From a checkpoint of a small transformer trained on Wikipedia.
Size: 8 layers, width 128, 8 heads of 32 (1 for keys and values), MLP 1024 tanh GELU, vocabulary 2892, 3.44M parameters.
Architecture: RMSNorm before each block, rotary positions, no biases in attention or MLP, untied embeddings.
Training: a variant of SOAP for these matrices, 156M tokens, 4761 steps.
Each number is 128 + 32 x the weight over its row's rms, rounded and kept within 0 to 255. Layers, rows and columns count from 0. Numbers have three digits each. The size before them is the row's rms in percent of the matrix's.

# up: layer 4 MLP up, 1024x128, rms 0.229, rows 559-738, columns 64-95
# down: layer 4 MLP down (transposed), 1024x128, rms 0.223, rows 559-738, columns 64-95
up559 090:128137088088093172147127125122068088125082104094080161154213104189137192137094103122108136144090
down559 099:090127143107144152094136136160139113107126149135156111137163105158138113103129071124147164162143
up560 099:147121112095149128140145121116101116115144058115160109179151108143099079125090147101172130136140
down560 104:174080145145108149190212154110109102131120121143144154155058153146146148105111148109096123134148
up561 106:132065183144133141177113110145139122110152119110132069129154150150136126121143129143118170173125
down561 104:126172124133170131086161098060126130115131084138176127124160185097107115116123127180077143130132
up562 097:166106121111138157110122135158044120118169106190144141154149143207154090103142141139107133104131
down562 103:118241133094141102134134129142124114117089139137143118119117158141162124087159150127089119168123
up563 093:114150149097096170127076160056129117110115167131068143113106169176131123134109122149134154145154
down563 086:226104069150106116157158162148110090145171137129130115128158140083169152126085133109111084175125
up564 096:158082158107103125065095173155139119161117154063101082105053110126106153142168116123119105085133
down564 110:100098145143111133193156124095102144156165112122100142073091106116099091049105114165113124174134
up565 107:165157132114090105168119173100142086119165146089128121203101150133095144137076123211163117194144
down565 123:166136147173121144144148140177141072149123160165145186178138150122113101133106131164167078177175
up566 104:167113127121068127129149154113094174124197151171048116171113133079133081126163138145169126178059
down566 107:121068102124133174122124186112105139148137102111101160165134188121167117058129159099172138139129
up567 088:134128112115100143170160144146139151094115110193089154152143093099173113048135110129168157094180
down567 093:106143151104154072135116131119096149143160131127138073133121137163103125177170050108061194115219
up568 111:133131080106125119152135161164110183141126107137166174156103079111121149092177141131117044193141
down568 126:122107139136169147114124137092091151121082111125133060098120108145217140161122087142110160089130
up569 100:170142185086170090155146164113104094117094167119150103089092105144081154113060073175133151109111
down569 107:108081164138166097130150128102126127137143177035115059136128092095144110158165064127114115135073
up570 101:100078100136132071148121186127108111097125091190117079140070120022174141144107141193125155139119
down570 113:112114138194127183092166144174108128157157098146115119104158133133104109143184107143153136104185
up571 092:152127203058093144078116101145172108126165142081107124131142122132209125205108035145146088121142
down571 081:094122047156178137126169218108093102158163111137161101097117129125110168142083145108086097157135
up572 106:164148083147196154188072108212139181145085100151086067178152095138157128086081128183109121139119
down572 101:146123106171103155105164123117077137128196145150143127164113153116146119134142122185121141098112
up573 109:194163124084081106158160177091112143144078081113138112130149112075143098171093156122072163119124
down573 112:119107131114108123148116073118090095115109099075151112124142132166165117122152118096051093131099
up574 096:172173146119139127154116174123122091162149169111165134173145160115116154149143156154113147156131
down574 112:155112113131120130191146137086147163106112093128125092147103128111160124200063123156145164128116
up575 090:152150108115133175134113105149136091157140153102123137094072138177125116083202121068075154114112
down575 097:112146123170133117165123145131037113112052139136093138109106110105104146090163154084128198155113
up576 097:095087141135182083186147098131138106126113146163150127115073159099128164148197109139146095079114
down576 083:106138155096172142143094169093159153181101201117112167122097101055147077139071155079124133173110
up577 090:120116151154144127095141104165093105179136137170120128118083188096151033133162173124116139182064
down577 092:144143200129065168133141183091032148092185177138194171118106112153098102179102141151195174123111
up578 105:144152187143155132160098078173117166148116141184123075124101180161137135177168167177070112104093
down578 063:177121104117132110110122098082100140081097132119150149120145116033166179137049143134098168140138
up579 103:123108119135132123146140122108121129151147123074116126152162149079176142149169109142101081179114
down579 110:161152149089146143143158172127123170120162122075119106145151154117118147177093125218153090107101
up580 097:155160135124098126139094129154141177067105141061105047163157159113169163124175097122158172215072
down580 102:133138104139147129175151119125150135114184126083116136107057138152170140123092127094108134101119
up581 111:181121157127097102151139138124147175149150109050173155168146119137166139137119162094086139089074
down581 109:115044096149127118094125129119071131138146139147133070134111135145123155096163082158204126135153
up582 108:135082111057128030166099121149057163078173123176094163132104132154146103120172102172126080149161
down582 107:164132124138117133117124142163120112096154063101124109106172162097116087093120132169102190122205
up583 088:088079081158135126123078082163197106091094128139061164143123148086176118136130152093157094182154
down583 091:137097155089131180070151153103095082110115175155155151131122150139143165033158169163128110120159
up584 108:134125074095203110146136116212186121135206148139158132157101086088120126072168175130137118093173
down584 112:151133144087150128131167147184116127154125113057169180191145127103059145119151148076112135141123
up585 104:094167125135176145089118105077200139066108168185095117121129101092085148122144133154121140178135
down585 097:158165133100095133166113120162097119041171142117107091181151169173129144185115171152131150170137
up586 096:105108151108122080090103186204092096172161126147132168099116129155151121122133130147071090131103
down586 096:218106132115079137106117140099195148152173108107192132158119112078084134121120156103125106100102
up587 110:078199137189117174156135114190133126142120144100149147161118129118136132100100146083083087136153
down587 111:150167148086200099133154164128098097109119095083105151144129134138094143171079134118121115190136
up588 092:144169146100116140152176155106140140132112126118152107123135194142155146132089160135180075146149
down588 096:158167160144173208130094120098177155096169120158087117074143099115169091078101133139132174104175
up589 094:151137098071094068136107158108106189192158137078166084171135104172185125084107137175137120152148
down589 103:165080124196148142195188098168129096073113108134149133116150130128143163087118154099123132096108
up590 100:119146150130102101120150117145131159134149145120119147170079090090152117115184140133118130130092
down590 099:136165112167099114159168165162152156138165087169182132186127125193177177133119103145146101089142
up591 098:109140135093078148103138116114162089115137150118102135147145095157146105101126078081211123132128
down591 072:129133055066129136102083111096122113088060110118160133101143094098102143147096160142106140131105
up592 097:138115114128131136145090154132179161144131122064107154175167113116083086138139107078120183119124
down592 110:134182166089148171172171135160142134124182110119126129104082126123146137154090137138113098106042
up593 091:066185179161117059113078068124114125135121143148146206143108147151107157127138093133113097120212
down593 091:122089113173116162108144073109092184119178127156146141198155095172100092130144143109116112170121
up594 111:134089150074106130161118071153141161171136152163153176133078122128147113135155109090080134183101
down594 112:152077123140255107143104117095107140149144177123082182153156153109126167132087128109110117127132
up595 102:108178156089123109092110136114111136159100101108135157153153182159192117156097124114171151139105
down595 100:165144089147203145143120094128164135081155161105074145096139103076126097098099169165104166151141
up596 103:125172132173093146092123164097029166142168116176108139092125117110160087153142136202108077134169
down596 105:129095161114129084180139117111111147115150103081148066148123154191091160173146135199172112194163
up597 104:116169115157133063124146178124111109145087080112090101171150147160108140082118141098112088122164
down597 091:148105199140040190146100110105148137145152085093122148149173173066139076145140130111159149186148
up598 111:110107158112081132094081168154122065089117099119182167129145099127079130165108110134168153110141
down598 106:098164103045144172110099115161082212148175117177092075099213151159187125159152127133108060166133
up599 088:122117136115165127128156119082132126143180108144153173105212165098137088109071145073062068097124
down599 095:143135158085203060149164097100098143133130111142090110146098146119113182157099106148164134139119
up600 109:151118105161086113140160119176142078142070084151159142110100173136128169110152139099146101101128
down600 101:133165117154077120138109057118072101190140168116125060117145114165109121108151125133126088160146
up601 108:151125136123120103160122156127118105159110112122076138183101161099094087118177193167136047131200
down601 116:117121138086148109109172128137111130146165145118092215072122143097150117108130133146116139122167
up602 110:163133127132033136115083167154129186150135149144178069136139092098123076131171118127110101121104
down602 110:113110153111129124194162079096136155161160120075117117143121098151091175099147107143105150143114
up603 109:118109106130146135090151154148135108079126109090150150135055097118137126138165146179136034150116
down603 107:108172098098139157143187123144100104146113076151075092176079130142127156144170141150145124150165
up604 094:126099162130129105128145116147149077054120198171093144126118120130089093145082138143122223114121
down604 095:106175207100138126119056117123114151115195088165127186130112146108170201107154097062128139164143
up605 105:151188095140183145159068109164197139170098135079088096134195133157166074149128126115155135139084
down605 113:133087132124028075122101121132078137104139102163077102150081169084117084172113122109119142099130
up606 097:161093087094112121136112107139174137110199061116143095088089108193075139066117104136083086104121
down606 093:143101092133117121144184150115176090100106142168177075154171171121156122081164214075131141129105
up607 112:167174116100077159119104115154075158158044146139070154123099130117097169140182117147162126136127
down607 101:125088181132227180104155158148106184138162107135161140151104136140153161159123133146101133103094
up608 098:117160123105125148130095150117104113111161145146090121125101163130109109145167108142055081084087
down608 072:133102092094132096112141136101172134121119099177130145122202119081134165074119140128127157115156
up609 095:109164133133117123114107157150092070157159137166155169229144129181124151092105125174129131145069
down609 110:131115131141152123130149129154072131135098093136150147052140145091150159113211095089119155116154
up610 097:189168109155084065142111099156129108130099128077129166145111152149144157127203131159136106160102
down610 095:070101105152178209129209127140144138148118110170128120090160133091109163082149100172167077108122
up611 094:163143121104104089174150175183042153067070162128153128089135148120190096068125120144093134155104
down611 103:130177146108172094131164109061152114112099161189216082155089112135073157175111112128096176134081
up612 095:071088139091127151068125113136141147170165109092178059118160113160141105124131208101103170166129
down612 103:095113121126111093141145149171078138107094127147127108165096131157180190191088140140149186155133
up613 099:048121110119170125085142154108140128106122121179148138167159121122135131121163115118166132084058
down613 101:191065157142111154137127156128160119137108120109158100112124193142119149140077161116076142166182
up614 109:058118145172106110141112045130080125173107116149129102134141175159134101077122100114127111083142
down614 075:150161098121099129115142153175132121111110095160144159100145089085089118127107178179180159129121
up615 093:148167119187184094082109126113113151165136079187078112148121102140082118106134115185166141120101
down615 088:060137145079072123156127109115119114147161127037136109107126133165112136121093143147092138189139
up616 100:204119182104171099134101143071087148156101107135102108143156123098126057064137138144120142136112
down616 095:135114113130130177099120114162143119100090160054160170135166113096106147193107184140114123102126
up617 099:053124135082138099134110132143205105075085100095135169199154111105090155180087131200190087160158
down617 106:176110163100120084140126152099132191102119133113189089175090105171132152047149135149122119169121
up618 101:088086095082150051092129130140103159146051134118136118126064182126106118080086119139214186129079
down618 104:175127160171059163123121139098161109092181140173094097126150112183123127151094144162086107132168
up619 104:112131167171149095074148136126123106109148071145148122159178092131138107068151113130166114132138
down619 099:092077167175174103140120109175134097177167105180082115141144096147219187149153130121102154138166
up620 103:118112167149089171082131080103118173126111133059103057148028058131104128103139148106129103176071
down620 105:132079130133150113128102121090075107113159116159121089121170138090126096089083130139138117049125
up621 104:190169170147141126102103166165165088136001139131164086138111171091150087098114147155151095098160
down621 113:116154174133113159149175093132161094150081166109089105106115111107094145092111151115173140100121
up622 101:082088067089156177065155175209186171075101154135132157174110121091109066119125150142084126150118
down622 082:147131125105148091108118170105103081178132165139142106136126097114152203136109105103194143074101
up623 110:135118148076119121092117122106143118155109107130104130117122107159135104131133152073123122141094
down623 069:110170118114109116165122150077127089075076120128098155069140107059086153120040134153124148130137
up624 100:138123161158130124157132121120138096182109132165095084164108072130155065163152173147087137181173
down624 089:130161111153089115101148142175133165126131134112125095149120163165138185127106135125116098073141
up625 088:135127094110197064209111139157103151163146162167129165084144099152116033092179173123183137203139
down625 087:113136119149098134161144142128117144108058139141181103044095169107112147174137048140152164114148
up626 092:115114153111149141117107123167099138176096126148107141143134095139184117106205094108118116075102
down626 090:172153071088168057138117132122118126109155145160217175145142181092108142143099116151099140132153
up627 096:160151132154110062126091125150167107138112147096129130154152138154108082138125173093101102101098
down627 085:154152093141153118142120139082160100177127132145143112140165110164129171168154132178139117144162
up628 085:207103168129129135112104121119087103121109119139105189115117144203120171050103129241127129083137
down628 085:148053117113133145163119144126125153147055126122121071065112145215137114147147113097113134155152
up629 099:139161165088117079128140119113128130099129180141066141170099142108113118110122170102163149113191
down629 106:115112159182147139120169109153168168117173164045106095102123121133118067145170124089122084122073
up630 106:105198126053118123108102096114099142131088159113135113079128126160127131161112070086098155092139
down630 103:153093130145141113174086118140159176142054110079198157077167082125128158079104125113219165105075
up631 103:136084120131137110127148122159181166097144137135093117107125167107188144144117156073106097175095
down631 112:119112159097175140142144159159164174109097160145120096176136104201152144114139132163089139099057
up632 098:096165214103132147138091094093070153166099127127177132106147123162140093107120177081103200100123
down632 078:158135054091173177135125138107076129097178112166146143163133095056156153115105137128126138160090
up633 105:151157157168106113101148127151083157092153111162161119103132111124142124047103149142132141116103
down633 103:096158074161136077109174136149151103066157100165176104130094123181168123096202137079119109169062
up634 091:095125161112207147097134095145092100165108197140149126150113098100105100082145156128097131123113
down634 089:182101152185075113110119141115183106095149137108208125109098135089097133135089124095123188125158
up635 098:144124144148142110118168162117136123129143175149072107054095044103147100099082193100127070125147
down635 107:081078141104130105093123147151156103105099117202123180163131171128113124117124123066132135108094
up636 103:113151149130150156130125117078102118088137171101081172153185142127191126124087158136126139164069
down636 109:127153154122080129107154125120058085132092103113141145099140184142162135080158070162136162102148
up637 102:111130146135176149069090131117157157137135138119138179143101164146140076149217114088144135117120
down637 104:126110134120105168073127104158160176126130078135208086126169156094096054138065139176158115102166
up638 087:099120153144159189086129128114151192109113135184131158123185168144115151178155135054170113157136
down638 093:131129083157110084153146148180105131140086187134120142185122095148138154166098142118140216186110
up639 095:135105104118128180159124136084206083134135170157104116151134162187119125142131060114127116127123
down639 074:190119091195153091104124123128086144079128131105146161117120064098154111108116181171135166107134
up640 104:062115122133148086138084129103175151143169156128132135147125087144146097101100157156122157121155
down640 098:127124158083166165104214165136135177171078154111129118121166160146152173150134151122141130152078
up641 093:142133124165136125154105169145130170128120182100171134098077110108130157103135156170117107096188
down641 099:084052103156125141121158128091187125133134168185182108139087142149101082062099162109131152117143
up642 097:147169112132113171070116098161094095077174124119124154086159105122144108106192195107093208070129
down642 083:141144082086134163105154150099174118108155154200190152095173118123167147138066159130117112177125
up643 107:098154140141178129122096126128163155164123138146108225129109145149096102151132189067146144069113
down643 098:100138142119131167046138121103191095133145104152109146146149171139137113119154142163164145123135
up644 101:092155110091138088039145130104145125114135102138100119157095131138130172083128129136194139112119
down644 111:107072144140128153159164100107169126173120165104157093118129073128137078143109136140152143139100
up645 098:151144137038124149077126171129106132103110158142073114164095077139139092152081112173114102112097
down645 101:128174103127116137160159182151115160161135104104134164177156139176127153188132148133104096146158
up646 104:118145170069184123101062216146205087155142131104123144184142122082137135191107091108137191159104
down646 108:076136112164139113135139170135080114136083149193099107135165122191157162087089088120111128160173
up647 100:116153123157156123116137181124182137112163158063123152136130019108143105064151090140056136138103
down647 105:084149182142124135163122168098068157065134083119173120143116146128123125176062159146186099144121
up648 102:112168199142104110121140118130113114167105101093160133135172160124097181159111150163112092166198
down648 097:135131058124156161175161103148105193108138084106122128123063112096112109119130034097153122092176
up649 086:178117059121126154199113127079126124134088104060155135124153077106138099098098127142077160144112
down649 109:125117116099108066116146151086094133141126136145141120100156093177096181109226123156082096181179
up650 098:178120147076091114156127117085100092165110103111109114076105136120130124171153176124099122093123
down650 078:112148097105142145042117097165122102135106140127152088113185094077127150150066169105110095131149
up651 104:157105148134135116161105188173164143110112131113156049157102156131160081073100156106137145151172
down651 109:100147167172075102164195175136114132114140124129126143112168160094107093033157098098139156173097
up652 091:054159151101104153124128113169117158122195140154112112105149131162115140125103199142121099090107
down652 099:141137133081126120110158141078167139131025127143173112146130114145170180170159125146139162138150
up653 095:137124150165135118128084105094108158119124124181090125107129123141107156112133178132155127137106
down653 098:148066112116117132167071161111107146044099087157107151145131190137075129134147113162151100164150
up654 101:126140164089104057123068160150107085194135141077099139118170090155107115137123168116109144125114
down654 108:084130137124139095115170106128112187089157157132111091082143125152132113092107110094127131123153
up655 091:143139180139107130111125162176108149115131137173116122136110119111106114081157125118163128160069
down655 093:118135102110085095138081084129100134101128137132113162098117152180083132146162130146081081120156
up656 109:116158132074085075084137081136132141155110114074113130151123164095104148095119124094087166184138
down656 099:134094162199145109130137140181157073092092172140062067123133163121186119138133183114176081123116
up657 096:119136117164150066158106049139036110107165148172092194079128142140160091136141155134077097145108
down657 100:110143169114162133147141163113099129157104071137118125144133131149013118124100108146124144149176
up658 124:159135127114194115194117039180065108103121129113155059097141152082103120119159156165081105204175
down658 121:074102127164105088107110123135116203111143104168183104090157160084111096089173102124120143151155
up659 083:127162147106130144127164118115164064160100185144109176143128131165180100130154123120106106148085
down659 096:087117072095032156078120139113104150121135135124168100202145147132149132070116109221118187123177
up660 106:140140069143108135097100153087182112157154133126147182149137135125126081132142112091126200180130
down660 104:121125076124074086151063141118198056130039119106135151136174062081128114147132163133161167109125
up661 091:092120159147094147075105123117151141102144132145121131116117129164105160063123167102145075151135
down661 100:139101170148057160068121121105140078117036108106128150121131183118056105140128156161110162112114
up662 104:132111088168116121125074132126118138145116051120139154118168102128144117103149162141107164198138
down662 109:103165094131156130114137058127155113116111030114156180164125130128102132151154125125108153113159
up663 095:131120183124152115110110079155110077106097108113120093114142191147147109093139148136112111143195
down663 096:154084148148119111188177107122135114208115134115184113142092110142113147146141065143116156178096
up664 090:109163115153147089059061120103124152128041084091135120077155158167122144142105152149114132098147
down664 094:035119105174158128168129143169095096118150128110115092110148171106096111070070104120091143140189
up665 095:076169135117116144162087118150148134148133095167118188160159079148152148117150123121159117114104
down665 082:157112130082150143150106115097178133128113160098089156125092118138118124088077158092109155129162
up666 112:159147162062149147105172131150119108070129110059131120156150130081139100124044167141163154083182
down666 112:179123107154137157087146109100096129130127159131153158133151113152140154132180133109167097161131
up667 088:137149157127110052131145106060141103149178109110091152191077202157147131171098086096114125217130
down667 094:097152105143167154145148115121110157185138143140136114142115165180162132100140103154144101197088
up668 107:108123069117186120134183149135205174163090174110132047178125113075127157096032132128123067174162
down668 117:142151142153173133091126146102080126124143110162136135119106107153156127110154087138076108158137
up669 096:125191070132159081090175117059164107153122150099077146072123196082093096125178140123170100115121
down669 080:161098149133093153127059129119129086063110135192169154096166109054098141107118165121161143146096
up670 098:092101108084188172182126128140108122186138114089143131092133187123158094145149116130140195161085
down670 098:106194145103019103097165203156115127148158129136094063140114100166126154152101157148120123123206
up671 108:075182099120144021128120124119139087127122087118108164180121127089172086121149112192231112128070
down671 106:084153169156152139130133189128167118115174060167129099201128096110135126133167093139148103096066
up672 091:149113095096195143124112170135072151127121132112113047143131079136100120114152144068097093159130
down672 094:112093154134170083112140098106144118104103171141173127106162188123169176151118099169162127113147
up673 103:169133170103129093129122159071173104053151133184130189141117163089108139120132092126180099114102
down673 107:142107102144108091197105125121118146086135100133104121147115097087121113159108166156118119136084
up674 098:121148152133107131156134107155142110170149134186061086122069147082138109189140115130125102114080
down674 103:177156070148060116114160123143127067195105165113119081145112116200161165132106114092126109132117
up675 083:088103135150116184110135134171069087144164120099096125136107157176137130080120100119052144101085
down675 085:115084096146169150140117112161149133099151187118124094107216138116104172163134162134104171178167
up676 105:107140134153173120150126143132159127122119157165098127114096117120175106097010171132163123149149
down676 095:091158146103134150154155131182138168155116111143146080150135084137073105118144117124147165153113
up677 093:186068103136087151131130108139100112120167144147161046082057087118138159112155168165144106111159
down677 095:103128149107067106122178156125116140127140127112154140139120137127058102214115113131164124093086
up678 103:097202180150095066145102040131124169149117110114119126066131150120126108141122183117134118084145
down678 074:184152122081133125093117128073086113066101154151123112133142094062120119059119089149130138138119
up679 092:116146161053139141115127178128130181167080184162115090140115089102118136131152127147197159119185
down679 099:114154073135071099152176117157089142173119126170167185152207167163079165117163140137105117154126
up680 093:134125152111103137165169089132145114159107103187101156163140121085158174064112132143146199168126
down680 095:146163092123128147132177144107166148137145143093145087110094137184063113076146102153133123136198
up681 091:153110166154137109167112109128181142099069147119082092149143056089149117143129124160064166096139
down681 075:116165141108064173159088155169129124197106085151126156159082199196126103098129131115165119175123
up682 098:120201050048104126101102080130158146122113141155104164121071139173125094117139146110138154116070
down682 098:147136064153138122180085086138152137065098116109096124082131124151176087156120145126230141110124
up683 105:082129110094078140113126118185113109060116129087132118119103086120134136136076124052059105117144
down683 101:147151127110222122116119113127145125170129086124128186123106118110185185181122149044113117078073
up684 096:143141165176078078083091155081125121168163129136151129116132142118097164089093076066103121150140
down684 098:127141167107130102137110109134126099104147156111165104170097102162161159147135138064086077127147
up685 084:141140147103185126165107107170089128131172088174152099147116097100120158097103118125159090124121
down685 097:164144132141084170164095194103163151154080164072169196090067135164109170156125146126077116182135
up686 097:139144152193168140186106152120146120097165136134086164120160095205138116115083167111068151055120
down686 085:131132129106150133116138121126047128090172108096177157152180113074084149087130156076093030141174
up687 109:162118139142098134139160109131103104111102072081175108182120148090156101080095140154088136107137
down687 120:102179129134170108100130110124094137112102137241066107098124115078125143141087169110082136113160
up688 090:094145093163133083091094136135125127136170195083169141126134139092114146191155125120127125089079
down688 086:158147146113140118123113071075107135154079124087117201146072148089159144116144155168079171147118
up689 095:117110159145129065129148150173136166179122099124116113145086119125098081086131125127189109140110
down689 073:121081087145134107068106120088105084079074152160176124105158065099125113040092096132107126121097
up690 113:116172086083131107133092048143128118139225148096093093140119095154136106141100105069083136157174
down690 106:126110113138156128143118087152145080114107150130112131105161140168148079124114121171181108151153
up691 088:170109049117089141105096139143145112117176126107102102169137195111133114162140146076159139101097
down691 084:069114091143142113112101121130159164158102123159167099069138072144074169079100105116095144098135
up692 098:120142109158090067152151153120127104129103126067111186172059183138129107132132112143137152161093
down692 101:151185168119161126120106128153178141173146122156166128106149098193055131109147116086148176109152
up693 097:097171129170135089089148178144124174085169151181159102181174151132133143093081131139109144184099
down693 102:170135100128194126218124099122057147150133092122138118116135146139107159096130135085142134123131
up694 114:135152037127153189103117134150077133102086071187134112131126094133208106185119152106141120129169
down694 118:104112155184161152145117104181118111145147125095057149101166178084058112152134141131117151168143
up695 117:145128120103127102115147153129105148162154106162179182180127085139130111099147135088136102176084
down695 112:135119200129142112125103160105091108120080130139090099064141155088170116183120097092171148076176
up696 092:116119105143141192146141125198143083115094076150127139127103186136144154128151131115146112083143
down696 109:119131130093104080117099143101126139159160173122128142140119090159135113091153131138115110153133
up697 102:109113165060146145080116162113133207148141101077091147172084115092080126169159115140128163122132
down697 097:088120104123142140116165117136099195163089113144144118158123115153111153121087142139103149117119
up698 088:075110079211115151121084106131127130171146113090175084105113166160111132135137133123108120103128
down698 085:132097127089186103142172091173086107137107124132066178122146156146115111100105156110027145190145
up699 106:133132168138090085134114130106051034112125138085104155191126165179157119182199185094092163150127
down699 099:074103129119178125147109172111117119133085154135155135114152110136136126142083123104094158064122
up700 100:114076125091134104123128156095158153094160134147163030143159144122128057092137105105125088133120
down700 109:170135118059168113116127084149152093090110099131101195155080143151085177141143128146153112115094
up701 103:093111129150092174153181161074143140136159121125161167115109137134110103054108154152189090204104
down701 111:141043085159147089059141098133094110138090051104085110137126162113171171124129090130083101106164
up702 107:172141129129150142101044157059109115061123104098115137159113172146132140090088122128125134097171
down702 095:142169153180138113095112115112172125134104110047106137141093140126105161135148123122075120107053
up703 098:133121113161120171092129145105114105145096160063085126128171126082187201103132084151086081141117
down703 111:117135091158101127120146109134103160068079105102175112116178184134143185124077159194150115185115
up704 123:124107141143187166130137160067085139135121071136100154184088180154114100133103178165163153143188
down704 122:138067128113121113137153127104088136162137119106104092134175142104089166124170122174081120209133
up705 104:137153097108159115134130059195116107094075138144154155178096108202115139097145115156086116172142
down705 097:123137147129131084096085129105147119170176178119153068132160087138087164089177081157131104104172
up706 100:081099090205127114118102119096157126158140125171149135183090201142111146129198123164138042081100
down706 093:189117102034173116149124134197124100143136141093153116093174113141156139127155089161065166147139
up707 102:074145143127104150129089100135155084093119161106123164064128148199116166121128093136117081068153
down707 102:101180169156095112123174101160154126137194096134110130111154109145168097118109113112088108112145
up708 091:102196164136104086142125138190163168113131110178174121116098102115144120108105111139155159119088
down708 100:123079079121109147140175166144126153154106099113161146167194139164119110150133162169087145123108
up709 102:157153007101089174129104080161167116118129070098106142089078108204093100153127164168085123133079
down709 112:165149139104091117118174137112158156179164177150110152152117063147123107142164112145115141099157
up710 094:085182138075164124129110097154148147132097083166047210155133163137159168145095124114146083111141
down710 096:147096123163118088133173120083077150070153061118136070162106126186062126109156125135148138116142
up711 103:165080152074151118143112172189147135177133081125093176109119098114110075144128110067092141120104
down711 106:131115097202144084101087116106181116097143089105191055133105096149086146135120106133165156131138
up712 086:177138126080134151123102135144135083170143151106085057100093124172073110082135166077080147133124
down712 092:114114119235095087157139138143098092171109127087078169112135109151100175104160166169094162115152
up713 100:129101138100156191142148111145089126110123202117061102139201133148126117115092135128176151143133
down713 102:090144101108195123159121161136105119106094110077093174102072127137147120104158109096102064105148
up714 092:144095091109142147151123117190092074165166159144083105141107149169174137107149148078124139127099
down714 099:100119124213186110146117104136099129113163119110128098116130087144119125129098120152102224091209
up715 098:083160154138140187092100075086145109135102089133077118128151166198119173153182141123169120165085
down715 074:143118149148111155159125193133098154091094109138127212124122098138120153150100127191120099193081
up716 094:112051104149157125106124202119120137161087070127106129169073159164109099078126098086150093156175
down716 084:075159085074156138146123114128115134089135199101139152119112104136127124116146155159152154161054
up717 106:122144117142130126122104108131080111123140095157125111090055128049129063111150147084085107143125
down717 103:127146151121116131056117166127108161119127109146124131172131143155128126129117130136078089106100
up718 103:184167103148204101145123089107119122121141137154088126142150098135118099091126113086086095151154
down718 109:104108136167141181104157131131153094149084118198091122127166087136177170127118139184150139123170
up719 100:094129103091167091123124112084135115118071181167062118143153170116163087183165133161103131104157
down719 085:092168149113173111118123136145114083191082059136217148203070145167122139045130112107160110096125
up720 093:115171147145135174154113124106140133114093089125150082116107121144201138153111124101129101098158
down720 101:131134075137097134086117112114019151114150098108123124111140114135127061086135174096120120164082
up721 104:106133128146139107196108135176134110162135165110127134117114124147153155124176126065088139092191
down721 104:103130152150137118133193169122103094127172171079193147140074150148104081089143108189125110164148
up722 111:068121123134095104171118052106122099162128146090099121101123052171137099141131120118104113112135
down722 113:141130178120175171122135103129150157150101079110137118122123131134156119163128124190160149065145
up723 106:122154089122119161095143087125171122150109099133144122120122060096153110139112164208100097132158
down723 109:075073155063176133109080120125090148111152136117135103136088135116110116093154092148153165163083
up724 104:108135175098073139080115148138070130101148123211108169112099114160110102109153160142145116095100
down724 107:210125153120123145063150099125134102118118190162163137118155202153107129121152100116130049146122
up725 095:157175140152076158133130166096100199153166111109109147163126119110088107100143096084157096113093
down725 097:045088048167109100176125121075087157091154122085214109112114071167154134102142079093134149098149
up726 108:166184094142143130097149151162127082150138149093185112172175105136107127072104161125064084114138
down726 115:172097116159142112125172170198153119098131086146126128147114141142104112128089105154096136150165
up727 107:082148129158132145025097105120159107144075123171106167142184143076126114122091086187115166133109
down727 099:164080103168088185150140113162178158056133221040124126126119104143130203164167085103105171098125
up728 095:163153135134137100047165106082170131164104103136145140162118178110138142150124178132155099097162
down728 102:097089140155164135142138166176191133167131072134161099133174099139130164156095116126098117090188
up729 086:103136125119160182113132098115126115117154108171117077116164139142164149150165087134121181089148
down729 093:124085117157156092102129081150094134111104135109132110094141124147127131165137097121103215088143
up730 087:108118135155176111082109120141085191182127087150105177173083071109100085106181077123167169070122
down730 092:109143148161087160149153116144163147077122179120076134144156083181113169130138162148098109096122
up731 097:176085098130134096148068100103041091094138131105169173122139089079103121101135143108090122125165
down731 100:086133137140107179172161146078133146095097148138143052132116156190127145152129138158064112109197
up732 100:058129114124130100098085196141105095154127120162103061160193090147158123155129137227076107153110
down732 100:103093116151117102147125075161147156132074126132120104093057106176160132152130111155118136116114
up733 109:130128174130106133089088156109175082153144166162099119073114110119170083161140085101155114132129
down733 104:104131134044122189092154187126078103145157105127147131088156147112161106139078109115107124059170
up734 102:155096070132145095125125073083105091107126056083137135118124158086128147146115156085130120145167
down734 096:101161187079101196125117127084127134146131205147065087142173095142162129113155193126122140104098
up735 110:103107132157204160170100092147137130191157138109120179157129139108132163088178174099170134121170
down735 107:146159114123104141134067112113150128137153172066176163188118084161133154171190176135134082153139
up736 097:124134112105125100112138099149065117101092111112154120060114118171127115141155155134136149106148
down736 093:163136145176123139135144155100161121075170163120146105094194095098087117043112119115119052133105
up737 090:075169140159148219150099131162141139127114112116119132146153117174155164130105075171159098072179
down737 074:170122137152183106115164112180126175108121118140140124092161134120145191114117131148082199134149
up738 118:167125081115144077080101104114137145104144135162142071160114125122154155124123163109077126088115
down738 118:083119159148107089137114159151155099135124074098192137086119140131190165132118107139178153124097